From a checkpoint of a small transformer trained on Wikipedia: RMSNorm before each block.
Each number is 128 + 24 x the weight over its row's rms, rounded and kept within 0 to 255. Layers, rows and columns count from 0. Numbers have three digits each. The size before them is the row's rms in percent of the matrix's.

# layer 10 MLP up, 384x96, rms 0.0881, rows 71-166, columns 0-31
098:081085132112116150136133092128113138126110111127127132132091202094170089108151107142104135127133
131:103132171135156121138115109126082127120130100105158137172100113160132139158082095159149152106141
105:140135099120143123112082093103109159124107163131126146128128125129118120117143094144106140107099
095:157139166112150126134137099156114127133106140111186136089109127163163117102161114144111151141102
065:073134134089154105147153122154150087115127112107095099144136097167118138124141125105118130121158
123:107141127108105157127153112170148149166130128130124080130116175109180130144123135068126137160140
092:146107132130127099136164189113122142128120104143104132104126140106071117125136146155087137113126
058:120132165087116074136114106130105112128114131100141167162132102164154150112140130160114132139150
110:112165131128134152128174078128136106146114132110106136172132140092141128125092180163107130138125
048:110134124133130154131129166098129145113116120139148137140149103077125125146162193128128131129146
099:141127141116150149177145119124135109090179130109133068153128118148137096143109093167138106098122
108:152133120163110147111077163128110101147088125102134172094118114082116165086152127160080129145169
087:107094120095130166120133083134103138128153137133153152147137083146153085126093112119150140160141
085:167139118135144160113140090133115163093184118155107072132131124091120129129124129115132114109136
080:134128111132113132158137134142154102084135124106121124095186120096107148199125127159168128132108
138:127134117083150097092150100139116100132135089161099123175116133095138175106161113176156122126125
111:164112112127119113163154129171105154155114121125111130126098151110177137123130105098132101066151
119:160140076129179117124116102114124136112166184129109153156119113106126120074086125097120162111155
084:086139127116100072098110172118140120129142110102119116125155110107123097129133123115109107093123
120:092113117137118159124156109149130117105144121121129186122146119151128110123119092123135119115168
124:112170116163159108127126122150134097117163147116162154137154102127139116106127097151079149116140
102:102166138116167142079141100183124156062121143099126165156115119145147124124149132150124142130155
135:127131112175100144131173089118113167111153136128098141113149136105154134147086124129137106160132
112:129158114142124119135158132134117125118141123135114100098173102116090138132139067131113120109139
066:111146177126150133125105110139098098160129173105133136126106141151147117144096125128136116123131
120:144134106130128088150128113119084157092142103095114119094148176173135106135131141164097146104120
115:166112132101134061164158144092089175108165092129119148111158150139108091091130116121080135133139
100:127134106096131131141134153136154123149138152138145120165103167084135100165144124149136127117117
113:131127077074136149148129100115130168113144093102109111181131098132119180153135089116128156127093
093:154123153117127087157131154120109145130168130103116140093143149128118132124137136113143104131101
109:137106132143144159104118142097117108101091127143142120095119122147154132145126161129129132126132
089:130093105133136093139130122113144114097135151132124075119105140137176092121109058137148164128119
119:119123151169102111124122142137144157116124130117114127174132129155118118098124163123138112140135
087:135086140129131156122107097149133100146152130131157150144101141119151128131085114110151101124145
121:109128172130138087129130112143080147144091119137071159096137104119153092081094120118131157111167
106:139125100121105133126115116120135112139175124144110096158108133145141122143126099118106147142172
029:125120085128129128171118097114154134111103136118133129099133142073095145103138166161146117125110
104:121101112103165112139107108148140158161150163143129149162091157137123124128143098120151161160113
064:141092181123114153109101139158139089164084089131079152141142115128124163137104143109160110108110
109:112099132143137124129109159137121143167148116133121134134146056121123168119133145132118159137160
113:159117150091147154098105146141125117116106061132130119144171117118180150167127124118127137139132
116:064126116125144105145146104169124129112160131143131161137122142115159109135102138125135168173083
082:124186178143121148137132094142112113112130157138118138142127087164130153147105085115160130127130
093:145136091127150113097147115159181121112138118134135077159123159138149136104160115126173095118105
086:153129157120155122120127211141110103138127114128087165133161117149120141160156158145116149136110
057:118122153141152148135147150134115071137157154123085104149141100164081163157114153103092136106138
034:118113134134084142127144088133115121171100116132117142171131093129113152140146135106115132123113
081:153147119118161126106168089126132147120117124116104100106130169149152108119154122131139087124117
026:170154120159086176173155101104153152122144126119111105103102148094109110106136132120072136138095
106:150135178087164109113122140121147163100093121086123157122133125164120133131151129138147144113082
120:144104135168146111147070144139098093095148117116120129118165155088131073145136124132102138149185
078:140119136120112141117118149127123113104122177119124152152162099132153130119108129149120140139132
125:111117126120129140114088113142121161146107152161092135101138112120119146112154125108135171108118
096:109093131108126140086140127131138139121116095145128151155151121150154112144091120098182102094106
100:102130100101159077151134107134118145147152143101143159102154098183130145127095125137139132145171
092:146105127120106149170143154096132173186122120115119095075110151150154108144151119140119072153139
118:093137128130155136126157141128154124121097111082164106094129113163137136111155110176125110129144
119:109107087111121134064118110135152116127137095077143133181160097114124134138112145172119138174084
118:157130124142116128131144152160118127155129171122114122147138128120128122104158115118114089125116
122:125114086111166135130148133173119117120094158147137124114120120123083131148108122142148109123158
088:145103164209131114145164135134116116111147119091121114151131140171099136128119119148103150140101
108:134150126153145156132128115134143157137166126129112106107139205104107100125149134126090128122147
115:126122115112102132105126096158138157095126149138146114110083132097140128099170160152143090132115
113:154117164125132154127109110127135091100136121122140156104123139115152087124122115113139135110139
122:136167101126135134164137111156141127142100153109172125147119155116155137111153062162109140108135
126:122157131112145174147157089159122134149123138151137136121150144142169127098151128123114092110128
041:136142101146120142148137124099117134120093127139155119137151108120115134118106155161121173148110
095:126065150091127157132127097134143086151099130119154130119097094128148153121119116159154123139106
067:102107112090193098154134135089119086109128122099121117099147103089108088159123107167152132100158
120:124157133147068121165127073145111120133140152141143156110138150126136102138135139126129119097146
125:092135140128086141138122083141123139135161112105098129096132110166158144126108112123138071112124
116:102138125129114119140144115141117157144139144069099115137040096078137136146142137124120119169135
097:078110120122185157152111134148103091118125135104131138154126095135117106163112134163138143124142
107:154128140118173151119102126144125074150138150102131163131140156107146132100138126139133120097135
095:150119111146128125135120147104156134149109156134145162123188127123178163150160154078111098104107
057:133071119138157089121129133126096109120149126169120138135149140139106104132113116118119113124147
056:152131167123159114155150129150119109145131164125125198129147095163118149136145129137122136146157
043:154135110138109110123145164121158096109112096108089147116146141107121158106146152127107118152079
091:086086112176136109138105141112093079138131156143157139113112121124105136112128140139134099139140
108:141098110110072144109130123113116134132138103084122063158125122135189155125131084113141126142130
104:124121110096117091139108077125137121140153097144142142137143135107128086093118128162106106128147
094:125114164107126104119075139109115119129142095124130138119160158118120132133097091137134112102140
118:127137101145138083126106150170125139125110118108122152143126100114146181125135129114144125108064
102:147106162171122154113079088172109135130165113182134142137144137133126130155125185126122133150093
119:109124124126124168160107133130137145083125101121105071145116125107141132141135129123129102115150
114:134083137103094153094129098142084125120166079154089132122113112120130180131052114147127112116156
089:109156150136099134083110131124106114128096148081142133119151129100169100141147155144088120090163
108:136154104173097128139166132137137154112132169120117100134125147163139142108159137189110132110079
094:083137108116168138100135121135111172146144147131124151128147127130154095137149102092133129138132
100:106160115139107136108177112149118163119149106138098145155119112131147104157152167103157098146133
128:088061118106143091106099142101126119099131138121112132089144139104177140150112151144124129125146
113:102138130147131098113148167138124117106134098094122089111109137151188119115126140111140090117108
097:105149110125206122096126135148134095119126167112150159140150112168112143152114127133155188120141
062:139122138125139160147150142099136132134139129104148114120138156132108112138129153135069128130138
061:130149131104143125108136134145132122152107149156154156192124109117205115162148141126155106142135
097:145115129146122092165110119134153136138151149101141133137142123165077136177123142144083133126120
# layer 10 MLP down (transposed), 384x96, rms 0.0776, rows 71-166, columns 0-31
096:151137117146131123119139097112141155146126103175145154100126100144113117152110164119179130129114
124:156160119147098127131125112132160122140123126151087092099194096087160130138135143096150125097130
113:149144141106140127141142125131129110169102095141149126120130110101101129120143155111183137141162
091:110138096156120119156110123101126109131169112121087136146152135094096153160122120113126071150138
078:184118113108100141117089120126139139119119137151158126088069139116159134117123144157145135147139
125:138126132137134165124108110117121145145102120147166123122151135143153129133152101133132092123123
081:105130150161147144088121089108148113152121152131164156140128119145151153135150095129106120176133
049:135123052115129149149140177142145155127156109125113082088100184101111094147140134123160125123116
106:130154133118137140120066122125100124118131092160135141134132105134138085127117111130162130134146
044:157120139125140111139108099140148103135098094129109121092167155149124127091095089127136120100115
092:133129092132126137135094113113118138140111109124185140132111159138112160146162153139133111172131
096:170163130111148136139121173146126150117166133142131148105107100177148136119144118127134112167132
083:112163127127129104156111150116100066100086094139120092124156132129075110093121138103107134105164
082:102116149156094106109112134109119108102134103132134142068105100109113114142111132123117121165147
088:139127113136126130086180135123168109123148102134162127108152070129119134137144135174149126151150
139:157121140136117150134152120153143126139131111132142137151105127123100122091137123136133168131129
110:069152122097147131118158106111177139139118094154167126144139097140118125159120171172148119142096
132:105099111157136133166110137122138110084127082154096137125135114120103193168106114164147136136097
084:155077134113147130123147096102128118107126133126134102128166143141100155096118091100160137180099
115:129135135114145123147129165117099109124102150169077152118126149117141131141092120133137182137089
133:128094123130134136142094097146136142145131141136116071145097130137107143101139165106140098100165
108:165141176127093158136126123109148126150140133120123135115175135132103136118123111117132130135135
125:169117169107148133102133124129157126139147138135075109137076106112143094080129112124098140125164
102:128101132134153131118127143072180117133100090108163147140104134096121147166131129136143115167121
065:147104052124117092113147119095136169125140089165133102108134138105095118103145153146097100117127
115:096146168130129132122115158124125123159169125109128136131169097090154125113121126101155122122117
102:129160154149111093107128130115109107116141158109182156090149134129127152149123145090137112150118
093:117140152123117131162106109126106139099085161089137124107142114153127123110146089105127141130170
116:127144112169150088106134119066117098137109133149143100145139126112142066099121160170163088131131
099:136103147095139144117125118090157116120094101116146114129162129106109173120120145138109160137157
089:104116122118139113170150101139144126148156110103140111159115146125111140108126074110113110118138
087:113155156142120152121149167136099135156119105122096159136147129166094176150149172114123132098126
115:133110109092133155130170144102116078127122166159111132128163149144102147091088111174110140162144
081:099138140128113101117155136134110143087046101124130113131152147122126104134142160160088151137118
137:113114135137151188138086150156148162143174119130156151148098126130124111165164132156141126158100
113:135103135127135148152149115147102158116081129148176126129136130086105126133105156162179135104112
029:146125186121117114124105123138104079149103097137114152165165125140118105115090101128109123122141
103:154103170137130104109137149104117129131118130117149112124121118150101133109164140141127164146147
058:126142049140130119119135152138140158092126166106175098118103150116112089118118101153101119154152
096:107147130164155132147153152148100140096144160163153120100109126151124116164145170138149117149099
116:129161080141103119101135111128118112141144191135151132133074152136102160115095140144151106153150
176:113132117165146132167170098186111160141169158115101129139110139152149119108128127140096089108104
077:136096055130095068104116138120147154154095131101098101122131165110113113113170161152118117143116
077:119125143142138137121120101100116109125140135113173176096153112137126120139136153145110158125163
075:102115090129125123124137065128144156139133151112149097144094141157137103121149112151147132167126
068:161119121092113130124091100117173154114114148146154139095104153113136116088137104179172136159105
030:152138105104157146095089187110160098091160134079130119120119121117117130122123099136130110157179
077:108144175113114123155109126114111074118122122149144112180165128130094142144119133097101143129152
026:138124173112143128098150149100117121112091135146157170124164119153141163136140121098162122128152
105:146114091107112112128100135092140136150130154154127126155142133122115132124103159145111146128117
107:088148133123120133117165114132145128179052105143126111102101087167112134147121188136146115122100
076:140115084140164120143137112113150106167131141111118100111102131115070116119166118117171110139127
131:125140156106119111102133107098102151128125112161099138167141132112135143150139103156173160128128
102:152157109113121119151134165137118138091122171116149154081144141099133166134139148155108140158126
144:145119100146121127141130103191116141110132111153119132141114123130179134140130091137123093089105
092:153133125148157104107094129100138148097119112144145141182126119138096184140160124152115146132136
114:159094129107107141158082110157118123148122089133112129161109113105125134140119116085129137115107
127:093123150113123120158187112140103144093123120139117099122144177141180117070121134131151158132102
107:112150142129147121110126137114114118099117140056116164100128134120122111108140139118114143114121
111:135107140115140122120142100148115121117086118167098152144121130109171112133135123137122111143143
083:128165129073169176126091132107143123103124132151137128117126131131148157121144138158141085115138
104:160138107088142092090103143156097077142100131122127115146119112143170166113120125129148134131119
110:116107112100145138123127139118089143117167124157120102105128129074130171122123148153114150150092
109:120138107165121111148133107154138178160135142122112130131171086132124134146136144156109149167108
106:127136164110120103084104177131135124135166093139079152117096116157130135170138173111133103145113
120:124157135141124116096110146118131162111181144122143098118171144137127105101115121132129140110086
034:149118152118132111094121098119148143129158125112105144105105139163112107109090093109125117117136
083:127158137119136112113125118079098158113155110109107121102110147175074104086167111102109097116162
063:135126174182061125113128102136112126122136122145130156133110146150196120112144139097108129127123
129:109086110131138098107077135114158158104101096141086139128053151141143158144099120116130155126094
118:119131135080132119101112126131135118174127115142112134106109132124146126156127165102167156124108
104:146099105134158105174142128115133140143091115107161143112134132120162124109138114117151133119060
086:156095132130102138099147152103146153132108097162128097105162146136153116122112121117132098143124
101:100156088165080104091142112099107157100117104104124090093114107130093094173124151108122162117110
100:148126119110172142155129133131126161141101088132146124116102143103135082168118091082173115092089
064:142158091115107103090095118121159151114123141075143134113121134124155138107158149142122148150137
046:131144061136111109132133117150137117124126115135114084170097148099151117132131122112099130131116
046:101148137140137150128139127121104135104146166160125120148117117156122115132098122146127133119168
089:110127131160120119108145188090142124108116158111122127111149104161108080086166096123135150149132
109:159115160110154149130092114130105100099151158128117158126108123131057109173132162157129111140162
104:172102131132109124154174136087138108120106132096172162123103120144109186167147140111123119128160
079:111161094143104151129177185148154164089122156163123113108098138113147157121170168103127162158087
119:141136130122090123121136118138127159167132155097101156098136177126137142108107119098144117120187
129:139145125133116085110154082150136129151145129103115134156132153144165114136124119074099132146106
117:137147141124131142134135084126151100106163152102108187141121153119130157138151088123134125125107
112:131198117150127125140172173115104111124132154097130192154143120149116132140138099123145140116127
092:165093109115162098146118118082141126136171126160149125159097140152101108106127092115185163126106
111:080135183112112145140152179152123132122138066155128141103158135160083115141119113062101133150097
092:111129114080138151141102150127167081132140116115128128135162127125079163081122088139098131106144
095:133129131121140149142108130105163152137112129109192126110137152102130117091135086147140156116127
128:091151150125140122126117176171144125120124137122123125128141136136145116129103166074140080103106
114:119133119149114137118120145112160140120103111131127133117160130134108092129142135100146130174168
093:114110125154099153134158156080161108143132122154117134139141173097129150108164130135073140118152
064:117118130113135099130112075115181154122080131142082126128127087127129145098139132120186155173112
056:122137116193127131142125139116156191118162108106138123107131148133065123128100098127096136134128
092:145140148130150149103128122110143140083130150113120122133112110134188118120188109140126129163123